Part of a small language model's weights.
Size: 8 layers, 2 heads of 128, MLP 1344 GeGLU.
Architecture: RMSNorm before each block, rotary positions, no biases in attention or MLP, tied embeddings.
Training: 716M tokens, 2319 steps.
Each number is 128 + 32 x the weight over its row's rms, rounded and kept within 0 to 255. Layers, rows and columns count from 0. The size above them is the row's rms in percent of the matrix's.

# layer 5 attention key, 256x256, rms 0.0517, rows 173-225, columns 64-127
size [129 124  77  80 124  75 117  96  95 141  67  97  63  93 110 115  89  73 115  81  83 134  60 104  77  85  98  66 125 107 107 147  67 104 122  93  98 105 112 118  71 115 102 106  87 104 112 106 117 106 105 109 115]
[[159 118 137 114 157 132  56 163 120 118 109 162 132  85 147 105 126  85 141 149  97 146 157 134 117  71 202  93 116 143 116  51 153 118 105 130 106 141 139 166 140 113 141 168  79 124 110 181 111 161  87 133 182 157  77 148 116 137 195 106 148 144 150 125]
 [124 114 138 130 139 131 131  99  72 123 171 174 134 114  98 128 142 141  95 142 110  63 202  75  89 119  97 139  92 149 152 144  68 127 168 106 238 206 137 151 147 139 155 154 131 187 128 144 158 113 110  96  98 156 177  92 125 134 115 140 202 154 164 119]
 [ 97  74 142  74 164 134 143 142 171 110  85  58 166  84  79  77 130 147 125  66 124 104 145 156 117 124 104 120 132 134 110  72 170 154 153 160 124 133 107 122  95 155 154 187 134 154 166 119 120 165 148 125 128 151 119 131 123 128 106 118 127 112 126 128]
 [133 181 123 182 158 165 120 102 210  94 151  76 151 169  96 143  92 176 118 105  78 118 115 167 106 153 145 141 158 137 117 114  94 106 106  97 128  85 106  88 138 140 157 143 148 155 158 135  97 109 105  79 119 109 158 130 100 102 112 118 152 110 173 164]
 [149  80 156 129 102 239  72 107  81 141 119  98  97 142 117 122 105 135 100  86 100 144  80 123 129 104 171 157 110 143 102 134 136 164 127 178 100 101 148 141 142 176 166  77 128 102 102  95 187 108 100  96 182 108 145 122 126 117 127 163 153 138 185  94]
 [124  60 109 129 177 192 198 192 123  78 153 107 154 151 103 100 125 156 112  96 125 152 137 142 102 201 115 115 154 127 128 101  80  96 161 143 171  95 126  65  80 170 176 144 143 133 111 179 157 120 107 109  97  98 139 158 130 192  69  88 117  89 119 170]
 [116 190 124 192 117 126 151 101 123 118  96 133  93  97 105 115 132 154 153 136 189 144 150 114 149 119 160 130 137 132 139 155 174 176 131 130 106 112 128  80 185  82  91  99  93  79 118 137  79 157  84 101 132  80  95 124 124 137 182 144 129 156 111 147]
 [136 117 122 112  89 123  61 157 102 192  93 119  94 128 139 163 101 152 161 158 129 121 130 136  92 103 189 125 118 157 142  94 165 175  82 122 108 144 109 122 197  97 130 134 111  93 158 181 110 153 117  93 140 129 185  97 208 101 202 102 118 162 110 114]
 [140 116 108 143  81 101 110 211 112 114  94 134 172 155 159  95 153 142 117 144 143 115 110 170 188 156 105 110 115 148 200 161  97 146 109 206 119 197  73 150 104 154 152 108 172 122 112 126 128 112 126 169 147 118 200  87  94 108 113 112 105 138  74 100]
 [175  90  31 154  89 148  79 188  96 132 128 133  68 213 179 133 120 107 161 126 117 125 157 175  75 142 147 170 132 113 166 137  95 110  91 175  92 141  92 118 144 157 141 164  93 110 111 150 162 125 144 141 172 138 143 104 118 128 207 142 130 144 135 118]
 [ 94 108 110 155  84  86 144 141 124 135 134 163 101  86 151 128 114 147 141 224 163 148 149 128  81 125 134 138 121 115 150 103 129 123 168 130  78 158 143 113 163 120 103 169 203  76 143  89 136 122 108 136 157 155 133 104 175 130 149 146  94 117 179  79]
 [127 134 165  65 150 146 169 100 123 111 156 142 132 102  78 118 154 181  99 149 142  87 175 114 141 107 113 112 142 116 100  90 124 106 152 126 163 121 146 161  98 131 119 161 136 179 136 148 111 109 172 145  69 104 159 197  87 145  40 139  91  76 116 183]
 [179 171  92 174 120 172 154 109 112 108 101 121 110 170 105 152 109 134 161 107 146 132 164 130 161  85  91  83  93 127 202 169 171 134 130 126  81  60 114 112 145 153 147  81 104 137 118 149 118 129 165 158 126  97 136 188 102 156  97 107 110 100 117 129]
 [122  70  56 114  89  47 122  94 106 145 141 126 130 108 164  41  89  70 108 139 138 138 138 156 119 135 102 122 160 132 135 185 122 133 149 136  94 151 129 154 150 160 152  84 162  89 116  98 149 175 102  83 171 152 141 146 110 123 125 173  93 129  79  74]
 [122 139 140 113  75 167 108 151 142 163 146 124  90 148 121 173 109 130  99 134 139 148 136  96 188 166 126 103 128 131 164  67 166  95 112 120 160 146  60 113 174 154 152 150 106 166 155 106  60 123 121  98 108 115 208 162 136 120 120 147 124 134 101 132]
 [113 131 141 120 125  97  88  94 190  93 143 152 186 112  88 144 162  92 108 142 139  84 113 133 106 142 107 118 154 101 169 108 105 199 119  94 122 122 161  87 102 109 135  99 148 124 115 121 117  64  90 131  90 161 157 119 128 137 104 166 171 126 177 108]
 [137 141  82 132  96  83 120 238 125  88  97 108 150 149 119 114 140 128 176  64 166 168 141 125 159 122 164  99 119 120  98  89 102 109 100 138 152  97  88 133 116 165 156 166 124 162 171 155 138  80 146 140 128 102  69  98  93 142  96 137 118 119 196 203]
 [131 144 102  91  91  85 103 132 116 163 121 164 111  68 177 135  91 119 142 211 113 114 150 116 149 173 165  80 116 139 100  42 113  99 188  84  78 154 168 142 152 101  95 162 122 106 147 132  83 143 126 164 104 124 128  99 123  70 167 157 104  94  91 100]
 [109 127 148 143 198 157 182 112 166 103 135  80 162  87 134  74 174 183  85 102 145  81  92 119 190 154  68 123 142 209 147 176 142  88 127  94  79 118 119 179 148 135 154 125 140 159 145 164 129 135 118 138  87 107 128 146  97 106  74 124 156 150 105 148]
 [162 121 141 158  57 129  60 155 121  82  93 129 163 153 160 194 121 148 133  51 141 107 137 173  82 182 138 123 107  75 133 161 111 154 112 167  91 108  56  92  99 109 167 128  77 153  79 206 176 142 160 186 144 145 145 126 118  92 132  95  99 130 105 148]
 [165 117 161 146 156  99 135 147  69 165 137 118  69 138 194  95 140 100  79 168 133 139 135  91  96 138 107 164 126 127 147 138 123 149 142  97 121 155 121 149 174 181  95 128 102  82 150 116 101 119 130  86 190 113 144 128 160 146 170 126 156 141 155 106]
 [123 150  93 115 150 140 184 100 142 162 166 152 171 106  82  87 121 181 115 126 117  91 121 103 125 161 143 100 135 138 106 131  91 154 184 102 101 215 148 163  41 136 121 154 128 155 122 109 155 109  89 143 124 139 169 170 103 117 107  40 117  83 156 122]
 [117 108  92 110 124 157 113 166 143 139 118  76 151 146  57 170 133 117 154  41 117 107 125 168 183  74 111 142 109 155 136 137 133 118 140 163 170 113  95 139  91 140 123 111 121 158 117 157 160 118 160 151 127 122  65 138  69 134  92 150 169  88 153 182]
 [181 108 139 132 157 142 144  98 150 145 169  76 113  88 126 127 146 133 124  97  91 116 159 120 132 130 137 115 180 107 134 155 164 120  74 126 137 112 106 136  31 148 149 169 117 171 124 194 179 146 149 168 104 105 134 133  75 103 107 125 151  85 122 156]
 [119 132 164 130 192 137 129 169 102  64 114  83 135 114 121 133 115  92 153  47 115 124  57 120 135  94 124 128  77 137 112 173 132 115  58 109 131 149 143 207 128 105 140  71 140 113 110 174 123 137 153  68 138 133 102 108 114 120 116 197 151  94 111 128]
 [124 194 146 120  90 139 137  33 110 160 132 180 108 134 173 147 134  79  83 174 127  72 134  86  92 100 165 118 127 103 108 152 163 147 130 104 128 157 138 117 141 145  80 153 113 147 130  61 113 121 112 149  94 156 150 121 118 126 133  88 109 170  98  90]
 [155 137 127 120 177 124 120  80 131 105 117  89 178 121  77 138 110 113 155  29 183  91 139 116  85 169 106 140 119 143 140 132 126 121 149 166 112 136 148 124 120 117 143 139  98 128  91 146 111 144 130 133 111 152  83 100 121 142  82 108 114 125 112 130]
 [127 138 145 102 144 125 117 100 109 168 185 157  54 127 174  80 160 171  51 156 116 130  86  78  79 171 130 137  88 113 151  61 128 107  95 117 165 153 154 166 101 111  86  50  85 132 139  82  69 141  89  64 128 129 159 121 117 172 124 124  74 123 133 111]
 [128 157 164  62  90 119  99 123 148 112 162 143 172 173  48 137 166 133 122 146 179 161 144 151 131 150 128  91 106 129 132 107 107 134 105 133 174  70 187  90  81  91 116 116 190 124  99  89 175 100 139 151  52  99 132 145  77 106 102 163 117  77 131 143]
 [ 98 157 164 158 134 137 178 108 147 102 113 106 150  75 143 117 142 174 108 126 113 157 163 100 131 163 155  69  86 136 143 169 112 124 117  95 148 169 128 184 117 119 160 160  85 136 145 103 108 141  95  74 148 122 114 136 187 128  72  82 107 137 149 185]
 [ 94 138  63 113 166 106  76 192 100 135 132 134 149 112 101 121 151 125 128  68  86 106 126 110 167  59 141 123 145 156 146  83 119 110  91 104 115 166 138 120 131 108 127  92  97  73 175 139  62 124 111 118 137 185  99 109 136  99 138 150 191  99  88 130]
 [116 114 112 131 109 100  83 166 157 143  70 111 106 169 142 178 111 134 153 106 164  93  72 129 118 138 184 120 206 134 113 118 140  75 158 149  67 131 144  90 166 125 152 113 106 125 192 131  78 139 104 118 186 139  98 170 109  86 174 148 162 155 157 113]
 [ 98 163 162  95 150 120 133  97  77 157 135 140 112  81 209 136 130 119  71 185 114 112 151 107 121 140 103 113 127  92  84 115 174 116 108 101 178 103 207 188 171 109 104 128 114 133 182  84 114 144 138 171 117 106 188 145 149 104 132 129 125 137 135  67]
 [106 115 149  55 147 104  80  80 137 128 167 144 116 137 101 197 153 124  99 190 142 172 119 148  55 117 126 120 118  96 145 141 129 152 149 117 171  82 159 116 153 147  55 131 162 127  93  53 128 106 207 131 118 129 155 117  97 145 152 117 140 146 101  88]
 [122 104 126 113 128 115 121 172 153 192 106 158 108 121 106  57  72 132 142 123  84  45 123 176 175  76 109  96 151 160 146 168  73 158 207  73  69 123  89 160  96 175 156 114 136 130 131 144 156 101  93 127 114 141 188 137  81 126 105 107 197 156 130 120]
 [ 70  79 124 114 133 106 170 137 167 118  93  82 136 163  86 133 133 140 191  66 159 129 143 139 167 113 110 199 112 158 127 117 120 153  80 111 103  76 142 140  88 107 169  98 146 144  93 107 131 181 173 123 125 130  86 135 158 182 143 119 140 123 156 124]
 [128 135 114  87  82 171 156 230 101  97 114  85  93 181 115 142 148 145 160 108 108 156  59 116 156 139 124 180 106 124 110 116  95 121 121 119 122 126 170 109 130 147 146  88 128  93 155 157 160 133 167 143 115  77 146 192 144 115 144 167  99  92 155 140]
 [ 71 129 180 144  92 146 121 124 137 134 144 138 102 127 123  86  99 155  96 143 153  96 119 115 131 172 108 138  95  86 110 173  54 150 178 145  63 161 133 151  71  76 160 149 136 139 140 165 149 118 139  19 109 127 102  94 211 171 132  90 177 163 126 128]
 [ 96 160 146 126  88 108 133 135 103 130 138 163 109 140 166 184 159  95 212 100 140 136 147 231 187 125 103  92 137  90 157 142 183 156 125 147 112 133 116  91  97 105 128 103 147 131 149 127  82 119 125 148 145 128 160  59 148 160 111 141 133 155 135 105]
 [134 143 111 152 168 158 196  83 162 120 184 134 122 112  79 168  87 162 119 148 154 164 148 135 110 176 101  67 100 163 121 118 134 119 196 103 131 103 132  56 124 123 117 118 117 114 133 150 148 103 131 153  55 138 121 127  87 133 150  71 161  92 156  97]
 [118  23 113 105  63 133 125 163 153 132  96 103 138 163 107 156 152 132 194  82  98 163 107 174 146  60 126 142 127  87  70 134 190 135 115 138  87  92 115  65  75 117 140 106 151 116 135 128 104 180 137 106 183 115  94 121 182 111 131 180  94 114 128 131]
 [194 116 159 193 131 143 104 182 118 156 140 113 111  66 159  84 108  74 125 154 102 120 137 104 158 115 122 101  94 120 107  85 136  95 108 112  55 128 165 159 113 179 170 105 120 170 102 133 114 181 124 120 119 159  73  84 139 141 120 148 141 115 107 196]
 [141 103 102 101 129 101 106 118 171 119 107 101  94 177 133 172 123 107 137 142 163 197 220 144  59 179 218 164  95 140 142  99 133 126 149 161  65 110  79 161  86 167  98 189 102 149  87 138 143 172 139 144 166  59 169 116 115 100 134 153  86 106 101 121]
 [ 99 180 173 124 184 115  64 194 115 142  90 158 108 149 188 185 128 112 149 142 127  90 192 162  72  84 118 107 145 101 110  99 139 134  95 160 106 132  98 132 129 129 103 150  82  87  98 181 122 149 115 113  48 140 126 111 139  62 165 116 166 119 154 164]
 [ 94 140 107 117 140 214  94 201  91 140  86  83  59 137  92 165  91 159 106  96  79 149  92 102 171 102 204 189  80  82  84 112 102  73 140 108  98  65 111  92 136 109 139  98 155 158 119 139 139 134 173  82  82  84 105 141 125 122 109 135  70 120 105 120]
 [ 92 153 115 167 134 122  81 113 151 131 114 153 123  59 111 113  63  82 125 108 125  54 106 188  97 110 110 147  61 114 145 119 127 124 137 152 104 124 130 165 136 112  94 154 131  87 112  91  92 105 157 170  96 159 122  82 111 205  72 116  87 198 168 116]
 [ 94 149 150 141  81 123 145 149 130 162 159 183 124  99 103 133 143 185  66 104  85 136  97 134 133 122 182 179 104 131  96 125 117 178 141 117 102 142  86 200  48 144 135 103 105 191 103  83 158  88 122 102  81 204 114 168 150 133 125 156  81 113 152  95]
 [183 167 116 134 164 146 120 114 171 169 119 107 141  66 144 105 125 103 118 178  77 151  88 108 117 191  96 147 190  56 196 115  95 142 113  84  84 140  93  98  60 131 121 151 158 137 146  90 133 130  62 101 161 117 127 141 155 150 116  68 148 203 109  95]
 [108 164 132  98 151 144 181 112 108 120 126 104 156 134 133 114 138 139 185 162  98 126  93 129 113  71  83 148 136 126  87 150  85 117 116 137 134  99 102 162  81 113 174 121 170 118 191 122 103 135  31  34 173 142 117  74 122 110 165 145 113 171 130  76]
 [ 94  66 138  81 121  69 114 141 144 122  53 118 170 101 163 115 170 105 113 116 134 152 129  94  72 120 161 115 172  94 106 120 115 100 137 108 184 155 137 118 137 123  99 123  97 103 172  60 140 144 121 106 146 101 110 114 106 170  92 141  75 141 113 121]
 [112  86 134  59 141  74 101 102 141 126 170 171 153 111 126 122 153 148 107 173 107 130  87 114 110 115 116 120 160  24 105  97 149 170 115  91 120 128  53  80 158 114 155 126 170  86 146  33 131  91  99  83 124 161 104 117 150 148 107 129 108 109 131 117]
 [136 151 121 116 128 120 227 145 177 185 149 114  95  61 136  61 142 143 110 104 146 119  91  83 104 102 103 147  74  85 120  94 161 147 119 121 196 171 159  44  49 140 173 100 138 110  87 108 112 138 111 108 100 146 105 131 124 152  96 155 186 121 153 177]
 [197 128 139 170 168 146 147 149 122  64 132 173 159 161 100 157  94  67 179  95 174 109 173 112 138 127 139 183 103 117 182 132 136 148  90 116 176 146  88 142 121 153 149 160  89 121 154  90 223 157  85 100 128  96 105  89 148 109 118 180 106 154 116 155]]
# layer 5 attention query, 256x256, rms 0.0535, rows 174-225, columns 64-127
size [ 99 108 101 102  90 110 100 113  92 105  83 104 107 102 111 100 105 102 124 105  98  94 112 133  98 122 118  97  98 103 101 102 103 110 107 100 107 109 109 107 107  97  99  95 104 117 104 106 109 114 107 106]
[[151 123  86 169 191 135 194 187 131 107  89 156 142 164 175 138 142  84 137 132 132 200  78  71 126 121 114 159  96  40 130 156 151 161 180 135  97 167 161 188 108 100 162 179 106  73  85  75 115 116 139  83  86 145 140 121 130  79 161 146 148  90 136 173]
 [137 119 148 116  58 170 103 164 126  99 143  75 145 138  85 151  95 123 100 113 143 129 144 155 144 124 131 173 169 120 110 102  93 129  95 166 153 106 134  94  73  73  88 160 120 107 134 142  94 146  95  59 119 203 122 216  86 104 112 114 189 137 122 149]
 [174 148 159  48 118 128 117 159  71 101 112 105 170 107 136 155 165 111 102  99  91 134 142 182 115 114  99  64 118 139 174 126 146 149  89 129  89  88 125 147 142 161 120 145 181 153 111 170 156 103 155 105 120 124 101 154 113 140 110 128  90 163 162 147]
 [ 65  90 127 152 167 112 122 161 107  97  91 165 163 186 159 208 141 115 118  80 125 200 128 113 121 170  86 157 142  87 156 105 108 135 125 141 100  69 168  75 152  67 163 145 160 151 116 147 171 144 191  75 133  76  70 107  95 111 175 134 155 155 148 128]
 [137 133  92 154 105 149 157 114 125 178 129 137 145 101 129 123 111  94 119 135 147  54 139 137 115  93 176 148 157 113 123 158 145 138 142 138 112  18 123 129  96 141  98  60 164 140 109 131 129 143 133 153 112 144  75 109 124 142 158 132 131 160 114 158]
 [102  92 157 115 136 103 137 128 101 124 116 135 150 158 157 108 143 182 143 128 110 124 141 140 108 185 173 121 144 170 143  83 105  68 137 123  81 112  93 128 189 212  69 133 103  90 181 124 111  82  96 163 202 105 134 128 122 165 131 133 146 141 170 108]
 [143 140 150  80 107  98 143  82 126  50 130 112 133 150 105 161 138 123  85 134 180 154 132  73  88 172 175 127 152 128 124 123 103 111  91 111 101 163 124  95 131 183 145 175  40 115 149 115  95  59  99 133 155 129 184 113 141 177  86 122 141  90 169 157]
 [153  77  96 116  91 136 140 174 142 137 161 148  81  76 119 130 133  83 156 130 130  89  84 123 115 118 151 175 153  28 107 112 159 145 120 144  96 153 130 101  79 139 235 109 130 145 120 157  95 133 194 148  90 111 112  88 172 118 187 109 173  90 161 153]
 [104  98 127 103  95 128 166 123 120 158 103 115 138 103  64 138 109 151 165 109 159  99 149 141 151 148 116 141 106 167 162 156  72 126 163 127  83 104 196 123  79 168 216 120 134 151  95  88 138  95 182 157 131  89  90  94 153 101  92 109 107 107 111 158]
 [153 177 164 129 164  60 178 137 160  72  90 131 174 132 110 137 165 116 198 157  92 139  80 100 139 109 117 124 150  91  96 118 116 126 112  66  57 109 135 157  98 159 124 160  81  82 155 124 124  81 100 145 137 143 129 135 164  77 117 147 133 122 132 150]
 [120 174 134 160 128 211  97 133 188 147 138 139 160  95 105 119 133 120 155 178  98 130  99 159 207 152 160 108  94 103  82 118 152 144 107 184 169 107 113 148 140  87 134 132 165 134  79 132 140 131 123 189  81 102  67  92 123 110 143  39 126 113  94 113]
 [103  99 195 122 126 142 142 132 158 117 101 122 116 102  63 117 102 170 108 124 181  99 151 208  87 154 165 113  95 162 110 116 131 103  85 168 160 138 152  91 107 145 115 201 130  97 126 116 217 122 107 144 170 127 124  88 125 134 110 137 130 143 117 112]
 [ 81 149 124 125 121  37 118  66 171 160 121  99 138 173  92 162 109 149 170 114 167 154 135 125 132 135  78 190  88 149 152 131 115 114 135  69 131 135 124  50  83  91  74 143  71 167 159 117 118 114 137 136 130 104 110  62 115  84 114 207 139 147 134 165]
 [148 150 150 145 113 127 178 140 139  92 121 155  79 129 105 107 100 152 153 132 137  96 138 136  82 161  65  96 146  61 170 123 141 172 176 119 122 198 107  63 160 116 117 121 157 184 136 163 144 133  66 172 160 149  82 177 135 118 165  92 111 122 157 139]
 [129 137 133 122  95 177 108 121 104 111 121  68 170 107 147 159 157 169 129 181  81 150 109 117 166  67 174  59  77 165 117 137  94  70 143  59 160 108 123 124  86 121 172 151 152  90 134 144 105 161 129  89 154 137 144 171 115  62 111  86 107 149 135 162]
 [177 138 144 153 174 202 127 136 120 193 148 116 146 195 134 151 115 164 113 151 117 146 162  90 129 145 121 142 129  82 150 156 114 156 161  85 124 146 129 160  99  99 117  93 152 132 144 183 103 109 132 207 208 154 164 139 111 173 119 155  91 194 117  96]
 [133 174 200 137 135 104  54 156 124  99 118  70 186  66  71 159 121 145 174 119 129 116 118 160 204 104 154 140 201  98 142  74 149 137  88 152 100 119 145 134  78 132 145 124 155 104 170 113  69  74 147 193 121 181 184 131 185 131 127 114 121 168 150 172]
 [124 149 133 124 126 165  71 142  73 180 145 145 107 109 126  86 108  13 125 129 102 196 131 175 139  50 132 101 109  81  94 104 129 108 148 185 144 132  87 183 177 138 106 137 158  78  92 134 157 161 116 121 110 136 109 147 112 119 183 124 100 155 127 167]
 [100  77 135 133 135 118 147 130 135 181 170  69 118 118 111 154  97 185 122 135 113  50 122 117 130 146 131 120 137 174 157 157 173 115 131 136 164 105 119  59 113 137 134  73  85 137 132 146 171  94 119 167 136 159 164  97 132 171 123 179 167 118  94 152]
 [147 138  97  79  43  86 123 100 117  90 151  94  97 142 129 152 105 177 173  54 140  99 185 123 200 147 151 104 175 216 153 124 130  69  97  84  93  84 146 118 104 134 142 146 143 128 129  83  75 206 131 160 108 146 105  89 144  97 168 180 117 148  82 122]
 [150  79 101 113 106  78 132 148 136 220 135 140 112  57 128  92 121 126 125 176 100 106 137 140 162  78  68 137 117 118 137 134 172  74 108 156 182 126 109  77  77 120 153 195 183 129  68 146 134 183 180 135 114 117 112  78 172 108 135 135 121 135 109 182]
 [132 153 155  74 122 186  86 142 128  96 137 137  80 143  67  98  99 138 142 126 147 137 171 194  95 166 176 105  96 145 134  98 124 158 125 150 118  98 146  87  98  62 156 122 127 108  64 131 127 127 163 135  97 160 129 145 107 145 128 117 123 182  71  68]
 [138 119 119 135 132 221 103 130  88  94 138 133 106 166 114 117 119 102 151 139 131 119 126 123 130  65 168 136  77 147 160  91  95 171 184 119 185 142 115 155 116  98  98 122 173 116 168 161  89 182 129 160 122 156  88 156 127 115 141 111 124 120  48  76]
 [ 93 119  90  83  94  95  95 134  90 160 138 143 155 126 112  88 131 132 114 108 100 126 104 163 174 121 156 125 114 220  95  89 142  75 133 159 171  84  80  96 140 127 118  80 151 116  81 121 175 162 168 102 141 110 135 118 102 133 114 118 137 119  82 115]
 [ 85  64 141 109 160  82 100 123 129 126  61  99 169 136 110 145 162 105  97 131 139 154 156 140 138 110 111 141 140 130 162 111 115 126 108 136  90 144 158 137  99 138 130 115 110  32 142  87 125 122 188 104 148  97 122 141 117 157 112 115 167 139 135 129]
 [112 119 104 126 136 107 137 140 186 127  87 191 153  86 124 109 137 170 122 141 123 149  37 143 129 148 126  76 173 195 167 102  95 176 146 127 164 132  90 138 155 171 108  96 158 123 102  95 166 168 147 104  91 131 133 137 108 160  95 112 110 129 147 148]
 [ 97 133 160 127 102 134 154 137 138 188  99 179 122  90 131 173 161 123 143 167  73 160 190 105 211 176 118 101 131  97 146  92 112 122 168 109 112 139 111 105 168 155 113 126 156 165 144 146 102 174 139 231 123 108 122 105 149 129 124 113 120 130 148 127]
 [169 177  96 147 105 135 156 177 119 142 144 135 147 128 134  81 164 101 165  36 103 118 105 117 130  87 170 107 181  88  86 113 131 164 143 100 141 126 174  92 124 109 155 107 109 134 133 132 137 106 137 177 113  99 110 111 154 113  71 188  65 142 101 165]
 [141 137  59 159 101 179 164  80 129 154 187 145 183  72  70 125 130 134 198 126 113 130 138 209 189 113  54 122 158 173  40 155 145 111 114 159 159 147  96  91 157 125  96 163 102 122 160 153 137 133 125 183 159  64 142 155 145 126 114  97 193 155  72 116]
 [182 145 150 118 170 122 133 112 129 132  95  88 164 133 121 145 136  92 111 163 166 195 111 126 103 137 169 145 184 118  91 148 163 144 166 137 132 149 129 178 151 186 127 125 130 123 138 117 117 104 104  93 174  84 223 101  64 119 145 137  97 161 212 138]
 [121  99 163 114 196 103 120 121 121 124 154 157 150  94 150  91 120 140  84 152 115 152 124 141 114  78 142 136  75 109 124 115  48 147 126 184 151 198  35 147 149 122  60 123 123  95 164 154 143  77  96 160 125 119 150  92  56 175 102  82 103 136 182 129]
 [152 136 112 122 110  90 135  85 143 138 134 172 137 174 159 138 166 147 147  96  79 119 111 143 212 158 158 124  84 167 140 121 107  77 103  83 120 140 171 135 109 131  70 113 137  81 171 117  82 165 124 125 151 173 103 122 117 150 183 178 141 132 147  86]
 [134 128 102 134 156  62 141 151 116 152 134 151 103 146 148  63 124 170 115  54 135  84 108  68  87 169 142 111  96 155 122 183 149 166 120  66  89 158 124 131 105 171  94 154  52 113 157  71 128 123  99 118 106 155 131  95 111 118  87 161 111  63 103 154]
 [154 118 165 154 176 159 159  98  86  83 135 112 160 123 120 155 181 143 117 119 199 162  73 161 116 105  60 146 122  74 123 149 109  89 111 144 115 138 199 113 140 134 131 186 137  68  72 134 128 105 176 138  61 138 106  89 177  82  83 109  75 165 136 133]
 [105 176 102 124 132 127 146 156 101 105 110 122 133 104  63 121 132 134 142 118 128  98  64 133 131 117 148  91 129 133 151  97 124 152  98  90 187 141 102  61 141 152 137 106 200 115 127 122 110 178 133 162 101 180  46 160 127  76  92 119 139  92 130  86]
 [179 156  90 147  97 174  96  82 162 153 147 194 125 117 151  98 149 142 103 151 150  67 161 107 116 136 105 116 138 110  99 109 102  92  70 149 160 112 111 134 157 127 120 125 133 169 148 152 184 178 155 166  95 100  74 112 139 150  87  71 104 105  86  84]
 [126 127 113 139 135 100 159 114 155  88 142  91 137 129 138 102 118  99 163 155 159 129 124 134 129  97  88 129  96 151 124 166 160 125  70 111 130 117  78 141 154 148  67 112 157 113 138 114  94 206 142 192  45 111  80 100 142 119 170 135 165 103 114 132]
 [145 114 167 140 144 123  96  85 119  37 129 136 165 164 151 156 147 141  86 126 111 162 154 143  64 188 115  99  78 139 115 150  90  98 149 163  98 141 146 108 157 141 121 137  74 137 147 163 160  79 138 167 138 158 131 143 104 113 179  88 106 128 160  97]
 [156 200 113 165 178  52 175  83 157 155  88 156  90 132 175 133 154 135  87 156 164  58 171 151 124 117  98  76 136 130 145 154 143 178 105 105 119 176 151 125 136 176 113 124  51 141 161 139 168  59  77  89 171 151 163 171 161 171 169 134 114 129 126 116]
 [169 212 143 132 152 116 148  89 181  50 148 154 165 137  96  73 122 111 119 126 139  97 113  77 115 130 125 125  56  94 178 132  98 152 115 117 151 160  91 125 114  94 128 207 130 166 132 154 133  81 114 175 113 165  92 108  98 114 122  99 115  71 106 176]
 [164 151  92 159  98 161 160  91 134 121 127 106 142  94  87  97 145  93 182 105 159 101 142 129 153 103 209 153 134 144  93 141 121 141 169 150 153 156 116  97 187  39 121 135 118 126 116 103 123  92  85 122 133 100 145 157 126 103 146 191 143 115 129 142]
 [137  74  95 124 139 131  62 199  79 140 151 110 197  94 106  64  56 135  95 117 136 130  67 111 130  68  56  92 126 122 135 143 111 141 146 153 181 152 154 132  85 146 167 153 180 160 101 131 168 185 167 142 118 123 122 127 113  96 115  94 140  81 151 160]
 [158 155 160 106 181 155 116  83 140 147 120 125 179 104 188 184 127  96  89 120 167 143  82 119 176 185 147  88 124  59 138 119 143 148 101 126 110 101 103 133 172 145 137 120 123 159 125 140  96  92  92 142 207  60 184 159  68 202 146 119 166 168  92 126]
 [214 143 104 147  73 120 142  50 146  78 136 149 153  85  96 117 127 124 143 131 115 115 120 124  90 118 152  75 146  93 190 170 169 184 107  87 139 128 123 141 181 151 135  92 145 113 132 104 124 124 167 145 176 141  81 205 174 163 151  78 121  91 201 149]
 [124 146 145 111 152  96  61 182 134 127 156 135 160 141 137 150 151 116 123 165 187 136 113 153 111 162 133 121 182 121 104 164 143 176  87 111  40 122 149 165 103 144 131  91  86 140 125 109 125  79 104 152 103 172 158 146  65  77 123  73 174 135 125 126]
 [180 130 156 117  83  92 136 125  96 114 155  98 111  84 110 123 162 147 181 145  67 111 153  93 136 137  77  79 223  83  97 156 112  74  88 129 119  75 166  88 146  82 189 150 117 139 125 152 114 102 242 149 100 120 127 133 141 118 154 175 153 162  85 160]
 [161  66  92  79 123 123 194 139 148 184 157  85  88  57 105 171 117 151 133 111 141 160 150 176 129 103 106 189 163 168 125 116 141 136 116 169 181 134 117 118 117 134 120 132 131 111 119 113 142 142 111 112 133 100 147 138 188 117 107 203 162 129  65 151]
 [114 141 127 116  89  91 155 147 138  88 140 144 177 135 112  97 128 118  62 167 126 214 185 132 112  88  96 157 151 120 189 138 139  87 151 140 172 122 165 168 162 130 100 113 172  99 100 187  91 103 129  66  72  94  97 133 117 120  77 141 146 123 133 128]
 [ 80 121 114 148  68 135 137 116 130 169 182  80 162 168 136 176 115  80  96 129 114 124 121 139 170 129 161 169 137 152 141 133  77  76 121  90  99  99 152 138 144 117 152  82  84 120 132 174  62 135 141 175 147 121  82 174 116 202  98 135 185 131 131  96]
 [105 181 134 189 138  77 140 115 157 106 168 120  54 185 171 136 158  57 132  98  86 168 163 119 103 126 174 164  76 140 154 173 123 155 123  65  65 131 117 133 112 129  56 115  80 146 161 154 106 118 131 120 173 160 144  99 111 162 151 205 156 119 130 128]
 [151 195 178 143 140 102  89  93 140 120 104 146  98 161 135 142 130 137  74 161 150 149 138 120 134 125 165 154 135 108 130 101 112 106 120  82 134  90 141 110  96 109  76 143 155 171 148 129 123 179 102 174 139 100  86 141 161  95 117 196 130 109 132 129]
 [155 150  81 190 116 150 112 146 136 177  96 147 112 158 117  90 126 110  90 128 129 155 144  55 124 143 111 114 161  65 180 136 117 177 142 134 129 151 140 103 178  98 181 110 143 146 103 179 135 143 190  87 136 110 140 151 116 105 141  93 155 117 131 144]]